Part of a small language model's weights: untied embeddings.
Each number is 500 + 25 x the weight over its row's rms, rounded and kept within 0 to 999. Layers, rows and columns count from 0. Numbers have three digits each. The size before them is the row's rms in percent of the matrix's.

# layer 12 MLP gate, 704x256, rms 0.0665, rows 0-213, columns 0-63
093:469532499549541518501509518502516504494513533494515500458514481526496546512488480517489515492540474521519485505520474482501529489476514554488509544515467494507480504482468479467536477503501506
105:491466494494512478548462488518502569470463502485566461526537506485517535535502473479504493489547489493481498488474515497498504526517525475473521525457525469546522488492491487491504486556465523
098:517499501505522474547541502526495473504547562441548524515521471481521487482474459486457531521511479505480522503478464474497515447475504468503552501539515506504458506502504505454491487528477480
106:496500474496516483550488520501478455504455500486516498452508456520505518453524506523517504492466503500480504474502502490487469483501518524501509502515511466505470478492513498520487472499465504
101:529497518489500486544492521504501540493485478496562521476464526528538489500475531436492508512516473483488468530545450511507502524518546472486492474507484491487529479466493468502490548520482474
107:497556475508483524516483541477501516470526517512476521481512561547523471459488536485449473475530523496476537514479455475506514550468513513465513491481555520531485541508479502513468497514543513
104:508505482500509439500533492514520501521479490489547516493487500505494488457475503482509473524516481494487510554488501495450471477503487494505478478507530492488498479536527507492463528509475535
104:518532513535549510475506481521499519477418483523526503522491552499509531503513564448489517507457457473494523531471472505480592490484483483501517499418503426474534505528524520505519496513547514
105:497517467516499540519519492524498511518512497486467527505495498523535485488527487486509542488548520525444479498490510501492465546480504479525497529532522515488539516540559514453488498528487505
097:467502513560483492490478522515496503540515480486526503518523528493524470463522526503534535478481507488518496476491446482494516546477507485537513513531532461510527451551466501508561544491450486
101:519485495542492513488513480507531468513504479464501517523491488486474479502497497476499465446469488502491487490504520526523555519522503456509522557524499487520489484512477511484458534492502494
101:506515481535515454515518477515504525495543536503506530483512485492474523526509500481488514512463500519491492498497514496462495509482526538466511476501501497496512532505567537506521507503511528
105:524505522526532534500467516519534488503535478464521492491496504469528478503481547488523515476524491511473518518513492486493482542512530470482489485478479501480516555529511505479497472510478469
103:501540472534492543514517472517522495447524512497516502488485502452517518454448528473501485488544451534491512524460478486519532497526475527499502513469523481491520534493450503483492501513450482
101:541485466507506480484490458491516495542517506518526553514479510488493535488470487517464505512528505512468530484507528494512500501502479449460548440463556536485505490513457469525495495514464521
111:511553509465497459503459505499539517497514462460520502533470477520506523504500492463541487424473534499509471473486504504522487498518481432520509513479490495491503510446456464519506499514498507
095:503506511467479514465481488520514501518511511477470491498575522526508522498543518505501494530497492492527523515507488499469492493511490494524495465518485513481529490486514503495533460509504492
101:491453502513502454492530498508481506483497491507492520465481482451503497512495489464434496528484532512489499488462499493456508499508506475506536513516460525443543497441527468494529484565541539
099:498494501513508498528502504508519503495467521519491470510493492461476492501453529463495442509473503538485487506509454502477503547526489489467538465487497490493542488496505532484540515538495544
101:489522511527507515533502544533509521499539514484523492513474492477482488471486496467492510502518484530523490519468529484515503481503488498519483456480522486542508530507506495529491525514505503
101:462511511526528503535493482510553547478468474513506514481514497486523435513501528506515466536525503473527445495463509481503498525521470494515480525505504506506508510534484445512506483474510489
096:509540482464502517480494467518487519457492485518476578514474468463525552499508528484495501529500499509536498471501538530466500509469521471492523569471485500503532471510488482523512450455458525
102:497492521516472472508464469512521501515511491507522485493523539493471524525523485484513530469505499481507519469467529528519527488470496514522512512486516527471520534537505466503506555499514514
099:513504503507482467511514515544492494495476473515479515536528481475534512512483498496479478548510523501515523516483514497497474506528497487466511484520490504500531515491463493549446507512457527
103:569532489538490480511539486531477509481482522476474498510496559487483485496482495479516492479494501544486505451504473463522498476490516492499536495477527517496501473466525492500459497475539487
101:478523522511558456507497497510480521476493502469520495466522537465517440519534490522486467483479506521481495493479542517497503490473502480502484524533506487482521498497476501556527512520461507
097:485509500546515509483530549493504505442505456487528510527538497494478515507488487497492540529509502451454471511487532470505500530499521509456523551486486464485506504474504475474533518512494493
108:496536486494498512517508511554485472494497501495572430546494471503469531505438497527473496479519536524499520478515498474528509540465495468495545465483500489483482470481494492497476435487493517
102:474458551521505509480484540508511529545493529493491493491515511490479440436529467512498500513452493480463515487497484523502508546516500555507530514489472514471509475478516489443478490509500524
107:475486486489502521489435481551542516493520466509468509488483540518482515490545480517506498488507465517473449485503441535502456507509503467521511472479522523478507493462473457517494490533506510
092:476473485526488483585538477479515520495513508479505485496511505495517515493551455509491472487511493477506482502474561518508491516506465508476527528490517531489501478494439479522527502483454479
098:508477470480481507475501507511459491522447513507576462487557483491536503492517543506507498529490501495494505504498489508519484510513477467495477505504509543474501512492502516543508461510494485
096:492527504468512505518488452519513478509474515458525458539489461501464499512509536514510494507545523461531494544451503510530497462499525509463513486525497441484560488516533540485482521467504504
100:472496530538490418502509478506491498538475495477527503445526507463468529504469533491501484528482491470469512459522501494447425467475460513478531485483514476478484506500464506488502497480528475
102:501552498519514469509519465512506557496489502501507514485481486461493545532458499540523454548493524487442518503475480472485489539451476474497482479510498488486482499523514499476528527507480492
100:479497514480496464510492521485515498495489539515485505501525477508473517510525487517457519474498502479490483499472491526500532482520503532501530519506522489475537488512492506484479471502504514
103:521483474517514515511503477507455472505474487466503487488535464456466519550505536491469503513534497522471480473465472513527481488477467522530489496460445486551511490497512493523529512500458461
098:535504448565499504492492498506514499503498527487524508485520471491487550468532502470522485515474503488505520488503524521479508485473498505480528523499486509477453543523533454550486511547508503
100:494491481508504509498467527508444510469481527474506474501463487525521549505524497486450483467513535514504494536519472484504504521539427482481501509474508505517490469532505492533521483524518530
101:523488509473526479533524525513498510464463490480565494514450458488477519491489489462454494508505539506474539514531493507506495503453488452518542473468482507437525519469501479465498469553507539
104:489535490528504488465506472521515498482467522495510534513490512500479512473491523501523474459513512525485535447545524520475510466497538519500505465493507471475460530496494470526527526524514541
105:502521454473514490496445497531519488494512530461477491518546481462475443535495484489458509468524441548487474491494507530517472520530536495476515496514459487488489476491526490477495458522463519
098:512534532502504522510491463537497511480534494492520542521504513427450471521501460495502513492503501461478502523520498507480515522534499506502559509480494503478484479474543495470504507511523543
099:468519517489515500466548460507520539448474522488466502479520547532480486524525479466479497491496493522505469501497465517486494496517520475530552487486499494454524502491497461499472477519468480
098:487505512500477532493501510505493512500516472517489555513467527533521524451462463543480509531529497535502472500474471516464519460451485498524457510472475500504525478461514518473502479470490480
099:535488491524455482480482468506535515469517543491489501511512515522508488478503473543559498521479507483443509488495515483497505462549485486500480538513503511498544501515483510489530525549537463
095:521443501530456500503506504529512535521533498490463475526499491483489483488455471500504506478497528494494544497475530509543501466498475465515508478486449476486473483466511488482487499506470504
100:481527498489478491441493494472508495562463495527485494532501477475484489513500492464463452480507472500508533509467513538507554517487503528499494543470532520489501496518501490510506508509512528
099:510481475524475503462509417516496516519516509465531509508490477477502530504482489441503475478446523548489532480461495518522536521481502534516501501510533490506471496492502438554484470497514477
106:527484510525458517495467500513536514535471521516532496454484498501469529502529481492529504496457535486479493509516490502534505508495516502490521485466494485511530516507528510526506480506499485
099:471527537521492501522466491515464548529526537473527531489474546498501504490563514467520516501488531488467487472490492515523547510520500497484528532478513431480481486539480486525491517522470485
099:473516518477495484484491493522479513497542476512472515526540494509479513547451498508463508483517499512512508455472537488551513515511480456499510532499476467494478514479508505584464491481512482
098:498532550514453500477478474499518491504536563430504505456514499499495484508487502529503497515570521530497518496483441505514523501532524539546493514518468478459504501473494496488526530487511514
102:472481497492473508467531510483510500506528517501526487506519471518512498497464474511512495479526503535501542480482447495473539512532457518514545494497494561466512553539478470545458502484481488
101:463516477502467513533535515515543466482460501480539521519541519510540538492537522456512519487471533520482491469457479490477491459494479492535506501534529521478475487477534472474461444504500481
100:491518472462497514524462538499491484519480550528554503495525485502476520498525503497519477472507527476498498479540572524510478470524465512495486550477479490478538509488529489573501532500497535
101:546493486510450471486507499490511481481488496513522516494479505513508520486536545521475518489472492519470528514489519491481502521521512518505502467480476474462471503488517487450517472502504475
101:483519538501513553535524533509484517532469486455484470536454515470554541540426489505451505457502534523478503443497522514536519531516526526483510510528489478526511550494493523539523486497517504
103:492523450486481525540528459514515508498491468455480475527533470456513498526522468455574496500515506536453491506467453487490456464546541471496529493490523454513516501484528487513459492514521452
102:527569480558506500491474497528525546482475506499456500532467469459454481538536498520509494472506495480452493496498484516443513528494536528472538485517507479479486506459466509468476490494493509
097:503459499524506511563477512501523516516518494492472504464543505508531510519514479505460503550492519486493431508490494528518494512477481498455524522525529513497498505489487488522498477492513484
102:469469488458469493527463511525509552498482541484517511514482472454478503507534558517489454492504473486495532455515492499466530519492512507515545512509504493497493509470486517483476503491507509
102:500480482514472511516512531519534452493474460537474503445491496447485504498536502507495508482480522499490500546500477486470489505508496535526457498508474512537500505511509439518495472542522482
102:497499476500549486515480466523491523521535523478547502522528532521566502537500487489485470455468511478491436488526499475500538535505466471541504507462521479541466517517494534485497524485543527
100:504490507501494493504471467510473513467475461491486493511484517503475467511438533453485469485479490505483508531525526511526472504497489481456511513458490520494528488541563491510486497514503501
100:504511500523491487502468478531453512521567490479480517529521538507507522480475542481477467493506454476477515492494480520512507501526506527521468487503528493481510505532543500495507513484499513
103:515486528534521493541540513484499485481491498569493487570497519530512489499497508524480475485499496491476493446508534499491500500501481459518544488491536506454499484475539494495484484520509516
100:483472445501496487498536480497474492517463463565494514501570571488482533500521529504506506480519530524443486519507490497473511529503503520490528524517506505509470509528518478474509518508539546
102:465437487477485496501493527492512520499498508533558500536476448503497480505517529505483549456499508510498485499496485521454563524526490516514509513480505491475509513513505463508497523542498470
095:488501463545512518550511505511520513545539521494487513491505480507521501466450500507517533471528515515515562488499504532501517481487507488486533522491502521472517537469510515513497472495460486
099:501516478522481551493489489493503520510527466476512505513495459514469494526524518515474525493545510526477466509540456483511516540474502496540526471505539504506542485486523492506473560517514498
099:450518479512548494497557507486488526502554502517557531518510555501501496524518516523466491513492501481525502478494491471481554492538521495481501508516494492508506535481484465536503495478516526
099:496517523548486477532526477510473460504498528485481489534548554483496533570522494486533491513469489508522552492455527518527523495521483466500484547448530520522498485506459460511472468508460496
101:458506488475524483474557487535498497474482480494501476495501536479500474491479476475433510498477534486470479499516480492492487521475513454509502506526524501504528542486517464478494480554542539
104:461533494533496563534458493539477523540479510516455501475482489520487502475490471540483512491512438435462502503464452515501471501476495518489490492501491462493527479511514549521447500530511526
102:553497511508516486496467472518502527487566532505500515492508511484508534501556535465490514516473525550503465457489460502482541556506496503528551504488520512484507507462529494486518477523505456
105:485531511515474446525525479490497499488480521518510479510488505486516499490481505530523458494512533520510522497512503462477536489512470506497540525458473509511448484483549465503474542511495524
094:538516456561505470512480481536509521511507538508521526523522545520500491476498495486549514523469509543454492483483482513487487457521490512462528490464507490503523497532518551524478464484502490
103:517518530519493471464519504530481509514496508477482484485486520482504517500488500482505536455500480540526574500467478492503491513475450517486475485463539519498484510463476463493508498459503462
098:459496510516523488535490462512515541488495478500519492461504487506527455537480518506530478468553533489507468449525441471463483461520487498522483501524504483519472484517535470538524465525449483
097:531475498491526540503454484503508504523469511470503475511488502546508469479538487498532487456533477511505508486528506484515434499455490500525540466484525479509538429457506513519545493516483520
101:508516518497496533510510477517530488490523474449524488512509469468511526481481556531513494525519550515519521528505490488516527527479455529496511437518524470480518476450496492535482516501467528
104:497469518543490460487480510507510491498530527491518507466522463502469518467508463560457475498537496504480531500497437504529523513482501483510486492496499525520487475543495491465513530538519516
100:484549476515517478522515512519482528485498508506523507512492508474427544477494538487464517519510489520490457482519510499533494480522469513493522510499530507524504476523537442497475521505493488
099:450505496501531513497520539504477508503492479547506481526519531505527493494469547508486499494503516504516508474490485519488488495515465508469534459452529477487503481477529483513468477505486460
095:526513472530492507488478511496502543524508533482503518531534508532510477458524492477473496504537526514545514537480511466515485512521454516524543483523469474505478496446465466582487501472523454
107:545519494526501486461473507509508466502477493490514534543495494518468512473506528506485467501501499516472475502469491491557511500458511495523515531478505489474517472532477546509548518508448432
100:558516499506502502502541465510519488461479498481507518508510504539544510468500491481492489501499461509487503482487523513492500495444495536510513535488461508480494489502501475526484456494510467
101:510555459541469508480481503523543531502513530523525476564486517483470479537512505492517511482541517507471545527499430495508520484465476517487538497518495511490532472484503473470497496537464508
104:543491466486521541519548506505529507497494500514490519532477509527470492514439500490534475464505488519511482488514494510460498471560519438465532491548518519499515485507478498483477505529477524
097:489475527515459535517484514505496519486494504514545516486533474509473514489508498485517495458508499495485463472482530490516488510511502488487533507502509499530491513512502488452494498500519467
101:505526501512476501514520475524480476475514452471487488515489551528467545494471511490526487460490474446521551507492525518476520535471476465519517516513488534499519485504468495506454537502516501
100:478484496580518502500551495521539554478445529495486507503483519524486481498476500494477547488512489514512521508445440501545509436487499508521507483487504514508559538543521521492506483503501520
100:484506497533501473548452463494491498516481461499519504498458503485479533543485490503533456479489520500518464492491463479549501503514463479490550549493506490473458559511515446477506503525454545
096:459462501521521496509524537498497535483469467517520536535492521463515508493472514483501512477509548493530511485506451440538490511501475499507497539476498475509504509551527507521506486549497498
096:535497496501497484503478518493497567518500514472454544482466505474464498509500517492508468519496512460484520536488500512480487485519514469516481508490497513509540471520439532460481489500489476
098:476496452469524491516488527505513531483525538475461483499413489530471484522502491444515481490458433469488470478538507529481537510538519486484495493511478527519510516493542542554549489483527478
104:508503466493475477520509520484484484471480450513518457527481506525495495478519472509498527463498547538512508496498483513476515483528470496510502495509490442516519483453456504483461487475500506
102:522504514513535486484481490483500478447487502485539493504504521530514479498524494496484531521492500551511518479495537492512501507530490518507483483507515489482515503481520497481446507509462525
099:530531534505512557506498492521512549521519499480506519487505506475512506490514455501452467499447518512473519470479459491525512513487502498543477441491475505526528518475521480492509467501494460
097:480484490481471484514543474496501505467511544482519543473491504494518519456492436514479510484482502535474509428526496514505485463468526490503519544496514481458436503549471508517519486518531509
098:551516490468505495483487457521509511489514467497536516531480511504496498509521486508535551498472498473503503477478515492525520533490487488482511553493493485510471473510469522489505465495502484
099:488511441513548478540470526521463496508517499513485510476473526484499523519505454471500479509473526505495494556479501505477478536511450516440501505494542549508520520535502457503544517515494506
097:501453504499492527552525445544500515476510525565497519542470527521511478514486526520468491473488528501474500505548479487535497492469519570464535517470522494478480546494514478500502464487497504
100:522485457517450488499513509497495477537508485540497548467451468518455511489500479481500495503532476525482525534469482518496478483489480512498519440473473509524498480489482514471473505533492488
099:512526477512489475494541525510525515481497529496498476514497517436526506491516474454471519521517503508502529471472519448470513486484448493446517496504497493435518477455520476554493510523501491
105:485518461515491518458510473518432485501508521471527538484516439534550502507532468529488510439502470504497506482482498518506516482530525435503510477498537544477562510487498501511477503523518469
102:507508511467507497499484524496461498465519483520487512521514539481505460471477496497560479513498525545530524500501494519524465498540486498429499537514490501494494487479527433538501517496480451
094:499492523501506501503445496503551501469506510501505490535492491459488500484502495489469482495462510502489509503490510522516505543491519472539513499520510530463506463518516487536485511484470521
109:475546499540470521489499492517505494448493536475464498517508497467440527456547468501515529530539524506502541492492503544475499539506422493462508500503525462497469518478537474490519524488481523
099:484521502544507489502465487500511517471534486527472460491537543529478464486505495500528445466443518504550489467502463450516508519512528532555524465518533494447493526495492535538488474517514509
101:462444507543517482491502542540490507501480494505536481504437489497512486524484525502537518475533498480510519500457492515491494524469494539528517476464554525554484467495490457491501450504509498
103:513549482498526489501486489512527524510466494445495501533482496541494497475481540484483475477484526581502502482475465484491508510490520457481539474476507485519501483546489501482544532502506508
098:507476476514514523480490490449460473538510507481491500517495501496489511526529525484496534483493508512499472579550465468502487492465491520441460525495534509547489533519488501517499513473483472
094:514474502483535477474478514480513486524527497515532458493499482560495480519484487499444499481505529495508456502482502525503528520511542499538508463537501514478531455508499490515445486514514496
095:535510496511505472503478488523467527511520527504532499481450509500519507482485483493473516491539538463494526531520494486509497499539496458517510464507504530459539520485473523506513513525494523
098:501517472483497492583462494488518500456460490490524511472501480496489504513515500467464503489480549503485546520503468512489515505514503491518550461436527495530498512476506468559479439489511486
102:510528466466511512497493493496499474545504525509522491443525477464486519496470489517479493476482488530499586479481488490498539499493466502532508444487519517516508481461481478525533464491522477
103:524524497498548463503553481486503528438509482486491482489485508497452487503505502526473476477514529504523442457533466532468555519486523486516499468512531491572487524497506498501461529485480550
106:490554462518488491505523540553508470477446519491511497507498503530527500516520512484469507496548493468459511471469518496482471518502510466508544519503456474526492517499531526464474502503467590
096:549524469538496483491488455495486487509562529501519517506478483479520528465508489515497528486525539497452480512512502543531519490460510467504544482478531451474473460569518491478502507542486498
100:508507516513499450492537546507492469494516479514494505512478520476464475496495454527521514486501495476498505450449493508491557509496488526518511512544474519531518509468470497549507476481506496
098:514509515478500514512462524537506513458494488473485525524553536497512482535507541489517509507481503507496507463484518521496500507536492504483501492571506516490466515497524496505519474516451466
099:508490475486442533519486445519503487495512458552541507539448503492508526514525537489548491486483480523491469477537558503504490520460508477458529510516505504526530494515528492492466493505517475
101:487513524505480459538516485521502449457498544504478422507485548486484540515493487499503436515526507537494518470486484500509461471533480459494500498525447537542543492511501500475496473519534491
102:524492508503504490538491489504502518525514528465514506512519517542466508510472509557458518485499484505489526522515506478478514528507494515521533506489512483484503519515489501529499507512493519
103:479550454509542530513497467518490513513490503521494483524521495498464511509477539533479532475513510552460459504483498507510514497525503528500523497457496537519541493502522462494463474515536501
098:523501488534502482475512500493520533459492532532494516498506519482492508445514491492456473516524502458432525436501515511560561508489501502509499488511456496494530468473503512504483517531490530
096:521498522525526509540515516508495522492471509494499524486483490502506483466453514530520478454494495511489478481504436479480492515554500501542501545472485509499530481513505506492546513499508518
099:535478457501488517514503445508515544507493498531488520487483481488513557482497533512529478513504525476493540463545484486524496493494452473478490511499506554466503501464445520506493486559561500
099:531512494536520468513511503521512503560485512523482511494531534462477492500537509523513482528487522484491519458520475519523474512509488485481514471497511466458499515509513453465524509477515495
098:527513483511478534504518477496529508477480491501499456506491471518444522528517504485481499504471520532509504473542468506549534504528500499516515453491535456520472478496469527492449566484522503
104:479500508505556532480479520508515513526486496489514500487525503474513545496544458509523472475491498539489503492510501501491480546525497533464495495510517460425472536491501463526471489527452483
098:526551492492508506557483515497501522464499515478538500540498482471513503473504510504513524479496523510478484508481473538461489505494483492531462485495501541541507495475517446487466491479495525
098:480459480452491434523530538488515513448490539531540478517502472435502490490484517503435477520499464483519504453499488506451515480497494498500539481542507518501492475494481487503497493514480472
100:495526481541483479552503494525501518528480478501495491521448471499467514534486507480517476541509523489483484480482489543490486506476496489473555508502474520482514520505497445517466477528515512
096:488487489485478498513495487501492506533483535534514487458507487508503515480510470524467519506538570526504529471501473529491486522453484495510514526459509506513552500514515482503504469541468467
090:502525535497493536528509495505505522530498438465524513491518521509468489502500468499525508508508513481475508504517445524497484510492519539527514525469532516532536455489494477492531549502530460
100:505494482526540478514531488516508469435511476528495492465478510530477484546478485490550476538489503500481543555495462512498542511521480477501510489501471476496507520452491461490473477531500512
097:532515507517516522531499492528489492534527504513495510535532509479469518485538541499486480490488451530495504482484508500507532488496527531467502541481470500505483477465526491504467516472515490
101:516486494488504482450514467499511523489470479534507499466521499512482496500521534453549512484495472501463558495524469473498510557528566526497487541508521494488536503529548478498488547513491514
098:472556486492525508540442520494482509532522499527525539503515506516508511503502484516477480551479515525483481517523519509506496494493517494511536494492495496437511492530521483500493514527526580
096:496507494496522517477481471498528513455481473501538485511505468533533508524463525504430509495489493494529509458493479511460531478525522499518543417540493496471470475462515460519504476511476524
100:534477508473554503515484481457553530471506528507513581466544508505499517493474504489523498504526462463478500489500481495529499499516465529490495490459534498535518519471534485488475508507471522
092:486550512532492505498490559497480540433517526515515481517454545470513468497493494513489493435496480470447514493504475502449515517481496509495475482466507490493482473528485464521482460514499503
098:494517502506480474508523513527498485515479514468521466504494456456507536493479519546492568495526529489537523456507537528476522510453500449509541477516519508491528500504501470491517501484526483
096:547528524513483523479495458538485530495501482538518514503532507481468529508464472507466469507499505539509499519514478534497495490518506481505512496526494501487495528511449488502485506501505496
109:485462452501562530488496522502506452497474496525510535498499487530491529512518558440528507487542543488476537477476498529504489516429516509476481495513529469493509475541520458513564502507549495
101:516516491472515539532450487488518528517539521548514489527510433483499495482463513474475541519482501486490507477515522491543472511507513481557565521469518526513494538484491543499558495465572515
102:478492488513510504516534493521498527508478480528504485510466516458469487458530487482503518524518506530481465482449509504486520499556499539496472502528488557504517545504510475503512472470522528
098:513460517505508490533423516546520493522487512453477484521532555513522500512507479516536512501493462534517524489484478482499501516482475530512508481494460527488514468511487512497519484539491491
101:505472547537448463498502481491513503457541543502469514522484489490477530489496513509524506496493462461492516489472499460502508515492513470498503505482479475500494506522555531445479505492485493
097:487489509526472465489530506538501497484542518480452496570541513499531493460474534497499480500463518538494513438495532519492525496492467480526486487533498498474499507523531500484558515514511475
097:488497521467534475508522505476520455462483485501531505520461516479508472525558499472503488464481474541484465488459529546514478461487477454495489515444483498527519542509536469498533476485481481
101:509504505549498508518541466531514534479495524452479524489540517521569451496500483520527488508496465525502492545504479539494541536514523488484545547484527462472507534475466511499480516551506511
101:486550552523522488501499464493516522540454506501470474482531478466516507506512454484473527533522478486476492493540471488525533505519488493518480530480498515489547488524520454433482491522480487
096:537513515545485500495483517493508502459495526494480470492525496516480488476494509495509486490470511464455481535484496518497482560513508527491494523501544561524465481488532505496551507479539498
104:454479494543486492534462474488493492453524508524481495549502498476492505520540492489481462520476521541500507482473492517554506447493492511489510498493525507498554516490494516524502530504465480
106:514503547511493461483510478492495497510531469494493483494497514486494477468504468490509472509496513537473484483507457485500520504513452480498599539514517524444488503545516516496472500497481491
104:522518510518469493426484531525521495509523487464497488514504507510462503452548464493508542518543498537462519507486471522542516489525475520504491468532490483529527490494516523506533500508470493
099:547472500520464481529528484514497506484538478481525499501526513509542522514469457498469456498492497493518527495516529525544505447462468516521512483468530478485520536520494488483479516516472465
096:512530487492508527508521495505492533519509490479550466494525496465519442483460484497536507496500498522512520482507480458499475501536447501546499526522520471480535485510538517508502508510505463
099:523501489515495471533548487535529522513480532497487544494517543507481519512556484467460511492519496482476509506541516496485475457510491501456478503477511490523489533560478502511397485527511504
102:505525527467522486485444515539486536512503480464491489494550534459481524507536501519505508484554498469492524488496519503482506511490503499513502514491499489489508512460510522504517497484485528
097:465526521548500514482449471584502520490469534528493473516503454506488499484494502442469528505492520502493497476502510511480461513476501509493521509493570525474456556563517523494506485512482507
103:467519462517506473507501526500493497446494514483539510516502522463458493467485480490521571461469531507472495461511504549475497485515481508500480460497512488517521518468483503538546481509468526
105:489485500523480453524484500546487478495545499481511472480502511553515529479514512518497493526486565520491475508488524514523496485487475517543492482457522539523444479509490485545457491556488507
093:468519482547508463475535505490553508521482502528490493468519469526499527532487500498524558516509508489477496499518435502516453501511516495483455512452495495462506549489491509483491521511489513
099:517498471526497453544496511501507469508493521539491494506477513498489502523469551517504480504505489501512517491502502523494504533473478528497509478467512464466507464513544487485485518502514487
098:513507499523459499549461466520531508509455444524495495561469467469536512520521541468468516503507511516521492519542525516507525503507509455535563493506475487509522503535519491518481483510533446
107:497521528486500506493471465518457553491464495504484499509521551473500508494490526485516517435500493512462513479503501504482493485481474492523513512532523525501527499480507496502482474494465512
104:513462511488535517493463487521497523503536461494510487472455506505488472483513517474527471487495503498457467514497482472505516524525511497497457492478533479527513492484497505524509515496546519
107:505501455535491536515488495520521515538518530483481501482498489489482528450540488481521498457503502505511489465460530509510501548498484470420502452442420481510497493492491505482478453462503464
097:501499522481550451537534510528510514480480515498466498485499490497481528461478497473538510478509514526516480473486500505474490479489485514504508497470495461466509474532485461478459448557456541
097:509523477519498505525459508506498468507508465525463499477498520457484503524511493484466493503514484538485491475518447528469504475471537515520510510484524518556473468495486461508526513484504509
101:512509485522524523511512517497488528467510568491534513468516491495515523485481474503534486464494472498434512482487469519533517505492528512496514474488508518501506489478476494509522498514522470
101:462441494492472510520441496525473509498504481478515483515517531462520489460492501463472480489529477530497519494486460489482490488501492499498530477483481479457506500496518472545510505506482492
095:509564524466509478505496487508500533503482469495537515517506458468463482512525499476514505483491508457480490473488486528515496494500508500472481546512485510511506509474500533502523412492474462
099:459521487519500504547513544507540485508487511491515518497493502505523493479511495498477485497465480536489536485512505473484536511501483508553524470507481491518464455485508482518458502533507470
097:535523504506486505505553522504473480507549524490559518514514485465506551511504451490507531523501551531508521533512527491495458498523461466475496473514443518485514541499481536511475476534557472
100:522527512492524507513509491528510510512510498492498554506539502463490540494503537504502479523519512520493494477510504483546510438480485497469550506465477482505504478522528486504480459553539493
104:468494539535503496533529523485503483517477457475499511489529536494483488493530509533502496500503502508495499527485504504506501519495475531541466502488521475504529479463514458516529474562513537
097:521521498515505516479527528499510479490498507553529493537514485508485481485526515541518466498426490503476490486451512505530573572497545533507502490460520503487502509479525511509469481511475478
100:471504470536474508476507520501483497479475520527526543501500519492489489515514493502477496517459476505491534498536498543439478493513460506526495509508503527519477562496515491480514481447498495
101:498474481505485513508511425505524527513521518520481526536486484506476466501483499482465466531464479503495483497484539468529534517471500482512519477494595493500535552480521502536515467519493550
107:513536499521484533492497465539548506484498541524502509459463450475441480528512496468516464521524489473497474513485504514526482468507482480581559516511482533484534491530518508473528544508490518
104:481480478550523495528476497538501509499455487495450485512532489490508468473497514466477484547510534505481502469468498503521518518523495522470513478475518495499490491492518542496445454522499494
097:518493481501487521530482454508496525514458484523552453481500469489511500495497493502475487498504505476524526513504491503491437476527486510479517500495498507479544549472494474476492510534512480
090:501485519489515532512481481414520491480489547500510487534492507492517472484509473454467471527545465512519498532455524585472514466468485496517476477479439502506541478479471464508505525509486515
097:529513557480527516501528511510527500462477540456517469528526471534507539450498512519478490451525536506514493477458516492532530535495459498515502472526525498498506526486496492497485521476507550
100:484533490527494494554509476514479528530503488523466477470467483467510517556517479512452518495506489486508525482529489502475489548477523500523515500491496505511516507516530482490491465477461500
099:461493492520493514528532488512537495483507537470493427472517479516509469488500478498502508468508488469490468476479468531541538497518483534468484540452509516539524470506534530445477475535465499
106:521466544516498521527488483520474495488442523485452484476517534465537544499503475486466451490524512531495512478478522520480526500524477510488529512442563510488531523516494500514507499525497487
101:509480473538510472516505462500511502475483463509510514521556509499523507533499489491482520548531480493490517508497495509505500483495488520453489478483497453490502531450540506468511492553526525
096:534500491525515482513486494489450486453484526495494502549487520482484472471506506490542485507517522516435557481509507511491504526541527523545528489505520506474520494475509492529513479529502528
096:504460524550493508537496448506515477510554520504514476498501490547485500492481551521530529504505485537517494506465521512537541539493459472508498495529505471483463504469504493485494562521524471
103:500555520493505542532574510518473537443502490476478473522531470484468531491504545459418536469473476467492460444495476487515480529500501508519505490494513474467505497536524517473535504502479495
097:492502476517513445529533478500503511485486467487517507500469502453512506549512508539551495503505494480465492485521461520477482502472493436518518478506488502488515520489492484476474460491453529
100:519509478527478492479502500509556545486515507483555495463478530498519502520498510493488504445532486510481502523488510502534485486533481561478501509491471518483484470546518516489505499539482510
107:474549479495512444520492499521526529507459482504514519517507538515505545547481499507526483506546512480467503474508489520511522470489516490496548511489506506484498485501493515500507507529484461
106:501500454465495495525532486464502493461488497493515533524486465511530547506528493489485460540513497484457504532504459505488507483517480512524514508493480485476576437518501458496543453487523500
097:472477488538501513513487462529496491478535453500467506522477523466528523504456467502502523515517533490508463466461515522456503484514515444468512486509498466508496495543500487533511479509489488
097:489512531511495497536507529503514534520539512478490537513528502475531488456563482526507522492481505561482488496518471502538468475528509455493512511467517490511523513482487496492467491532515504
101:520509455501523526506543463535503522492490499500485462544523507566481507504482488520498504520535465511482510483482496513545554529472513512529490452492488521483532535494495495455499488499518547
101:503552522507483514520529490518527528460492473511497505502499493450493519504491530481484436471490463487487468515503502467484483529534427505453476532501490549516491481516485496480469478503529501
098:491531494534505489524506513538534484458524531496507511502502513490496445469532493485460501522465529481482506447466525501510507490508485538490491458496504512476552525478481511466475514524472512
101:468530508549537491513465493516512487482462484498521488516490535527495488499554520492544488460478454478509544491471490514495511528467482466506505502446515472504495506512459506580502556481486503
101:515495542512503459475479514484553524468501517469534470498515515508515522480484514500533487502535540527500528507507536515502537516479474497489503502477501529490469498482467498485457480520499523
105:522517524495502504509485541501503504536499454488496523529523531505515500473534543446465500535491476491478495515498469516523537519474503484480487508477544463515478489456490490478484488521526477
108:459507502502496517547509493526500459508507489508509520467487509493493511469455493474487492487457496505500530517512512498538525466488445510571521479520492529508482526510487461482481493511437495
095:499517454487478437492447543498512488449489542473487475529490517512494502521513500528501514465512463510464523503484488542491492496517508465528525485492526460478512489483518503474503506515520486
099:459491458489490482527497466502490493499517497459509521508505474532470494510507540495495495517498503510532463456468466487488536503497480521519531467499490514557480513475517494525467453474488470
098:520503435550489559519497513525490515480511545524500499496519503490493514547526464527515511499475476487452477486531481504482521520453548517497463530449533481476536452526526526550505469455518461
102:511474468510496453513520487513518491525494483472536481518490531535453528481509472483482489486503531487467542490494524516491514508511488505482512492525477549526517520504522446468462512501483518